config = dict(
    norm_place='pre',
    norm_eps=1e-05,
    init_std_down=0.0,
    decay_fraction=0.658,
)
Each number is 128 + 32 x the weight over its row's rms, rounded and kept within 0 to 255. Layers, rows and columns count from 0. Numbers have three digits each. The size before them is the row's rms in percent of the matrix's.

# up: layer 5 MLP up, 768x224, rms 0.13, rows 403-425, columns 0-55
# down: layer 5 MLP down (transposed), 768x224, rms 0.275, rows 403-424, columns 0-55
up403 127:170067141135091105156092075082149138149070171167144121085090145195126136138151094105103174145102132135210108132183143102177202084130096119148099122068147177123099084083
down403 129:077138086118120142157082105133162150154170204095116105108103185128095097145130119163087153118098153125150179149119131145129171085053070139151100089127138099152074121129
up404 094:095085139164099160092113157071178128132151048135157094104156145113097136151107114118087152101156143122108085106145129162145142131173085097143130094076205199148139076087
down404 092:131167176161137173132185141121113109103095094129101104144139180166068137187064158129156134173121175152144152148120123152129069110132119115144195125112152104120163107113
up405 105:119070145135150117091134111127144183073111135074126122151143121178149133098128143143112197092156218147127112079100151134126120104136136118102109095173125119103153149116
down405 104:144096140133117132134092111199102138117117109129139125163158133118128157154086089131154177141152091151147055180185171099086206115117127125095176153141173187141148163164
up406 118:107066157141118149141142093081093059107134096102152127149141136121130063091125170123142118128110110115135099068106047113067152134152138131102158188110106095160099120165
down406 128:166073078129129047207146099156111109136088112126129105086143099141124141150126172114144122153119164095076020146146107153162179101116111147141140147167108165120128122112
up407 093:071151114116073173079111124092114064118156151100150147148187145146087113147094055147142139124179146146207093131087076144072146140164155145151117138168174103128133120118
down407 087:134140142131118072066160138155118160123085156130124151125117122089160177156154169112155072130172071102134255171147163125153098159095117114097145152113066126102093105182
up408 107:107176135151106102149146124086124137127119142108149146120161124164084151156091116127123115148105088145153094144127095208125182091138146148125134061111115174127089112148
down408 107:168168163102135082107143150134124138139097205096149103084122095127161136092137094114116101150130102141163055156152145118123141156200127169108116099119106169108141159108
up409 113:134046075174090140126107113166115101118076146133046126168109168103106146189136163122088103067157144094135087152184135108144127152136144117143141141075169146129091149101
down409 098:136126188148123156067133099100161143147112146164098140123112113103109091095159161159166118134095127134112031107132129063154089115058116189100180114162124135129141171153
up410 082:090118130139141118142148092100133106105176203152141147186111193137136125078130123081172090063134114117151129123094116130140126138192082111128052097159151118107111145095
down410 082:117142126144105099071085146106171087162062087108083115113129126142168089202141143171113121126113140155098085095167153134182141153089138176160139154101103123176113156129
up411 092:156182101127109117132162110095133134128145129127121076114159182186119098105146119069137105156138143183127100109166123142142132096162126164144107116181091146123140196087
down411 095:068068146135160139122189103124164129096107157133180165144128092145114154142159125144071129139073117121135099099122160115089101131147168122135140110121141129120117117139
up412 099:141105093097090113124145175113170128126087130219160170124128144113103127082123140095143181117160104087129099070107121099111129134146120140117188135128124139114108150155
down412 101:088188101133051118168087133156195094097109132113112146122128158136203142086160143140073134110123129154140225099119149102073201104163089130101134117097088106181165152191
up413 104:122160093114145184102125168119118122092165091075082153076172201098167130124116077124170127131104150110166173088141152098113107140121136129136080061195122114100170127125
down413 097:155072119135074152112105195097134145086083116202133147104105125073130164122111134097157121075134110134173000147154093188137152162136155138121084122077128115133092144174
up414 080:185138067140127173152141130103095086141200130081050139096133113061179097111159130115118102128166101117079121163103110151142112137166158108160127112088133066093124081151
down414 086:117101170138091159091181131121118170127080160197117126128142096154101088103134137112141089162109088145145002163104144157145106125102130180070163121182130235097192136109
up415 106:087103103116120097134101166095110119122111159135088149129197158140112164138135163137105064148128116101110155130109136094105117109134123176104091139155101102166144125084
down415 106:133085057142090115108135129137109113178097114125103099177175125086120094092104110127160115147126201129120177120120142163147142138115146102079174126126116117177163142110
up416 089:145135160120130171087050118097132095116149111120170110132174132112091156106165125094054052157083095117094131094162128119072114118121151086087095173103144138155126144160
down416 090:102124105117059184120126103150149142107070176122103144095123136147116141189140087171154077120106121170066096120164112138122103112112067144153114142123112182109101123092
up417 090:121177110079179158137092119110095122074166144124125117121081149139140119091205146080067086132076077101135095137164142142119138174107159074095146135207128118169132142142
down417 086:192133134117085141133079165151088126102107141065108121144117119137156157137158157095160133061151121138035114122124122160192121150185145141099132118174140063139114062060
up418 091:083140104149119141103128159155149129115097148092163161155178172101199100125151104093128038108141165075191078059095120161171124113159060113149149133137173146178169148192
down418 090:139124120165181110098129138126155151103082127119068156126118136153157089105106155110094175089139111178103036172085149031125156178109118111125177069086126123080105146113
up419 118:127190108162147161108124079137139158161167109155140160086163076098102117128082090147138100127090117109144103183170113162060160051153173110151127143133142116207118073104
down419 131:190131085156092119105113081082189174144126159149104121124081056181079096108161109137175114135167182155185111120140099196093113076064129184153141088103138127144127129106
up420 105:096133169089136138097182139157172173087189135138076116103099096063139188089148160088099144129117185163106105180130152168133184075115132092173169138143126108201129114152
down420 107:072096129151090091147102138146080110157112105102163127125132080158169107132068141113148142152145134163136169129155173137074217116119108116149149041133117212105086160072
up421 093:166144126169115112148060144066093122181097168097139133113128125163136120148094148116183164139158096133142096145075111129102141134105113164186114089106183112128133110132
down421 078:112160162078142109119161116164120141111133096120083090173149134121166176096181130169144153141124115110139073138125143167134130118115128087071099148109120133067131129142
up422 082:133152174079140119152162149083094177079113183091113143079079198178054082154092192139073102120093156178116144143114103183077169170134091135168142119160076179110156144119
down422 090:134142094079121111131129100086119125124177109116162140156152032123167155118141125153117119164138145073185120141162100110117120130142118149179154150115171108129118121143
up423 099:131104155135138046127120108156086134067124134136124158116140178097143106124207138128108144144109181040124177121096135168230158149150135131089136117105106147198115154144
down423 104:112136160132048129168155187123110113076119126108066160146170153151091086184188163126119115154128078142180205117063132108141123115074125142145099094179126153174103146121
up424 092:112184118214121114116167113091108083099132113065164117144126094071136156136115135141163048126085067143130128176148141121098121152097118140127111105143163109125165173097
down424 089:114134114086116138152160151176191154145136152155127155103125147136135094151149115076105150107140122100195033098183148130105129092149136086128128128128106128074120153142
up425 081:100174081120121137152178029119079123131181134091070111155135179167068089081167086152134131140155127143154069115074120116109095190185165150088145175099136070104168147161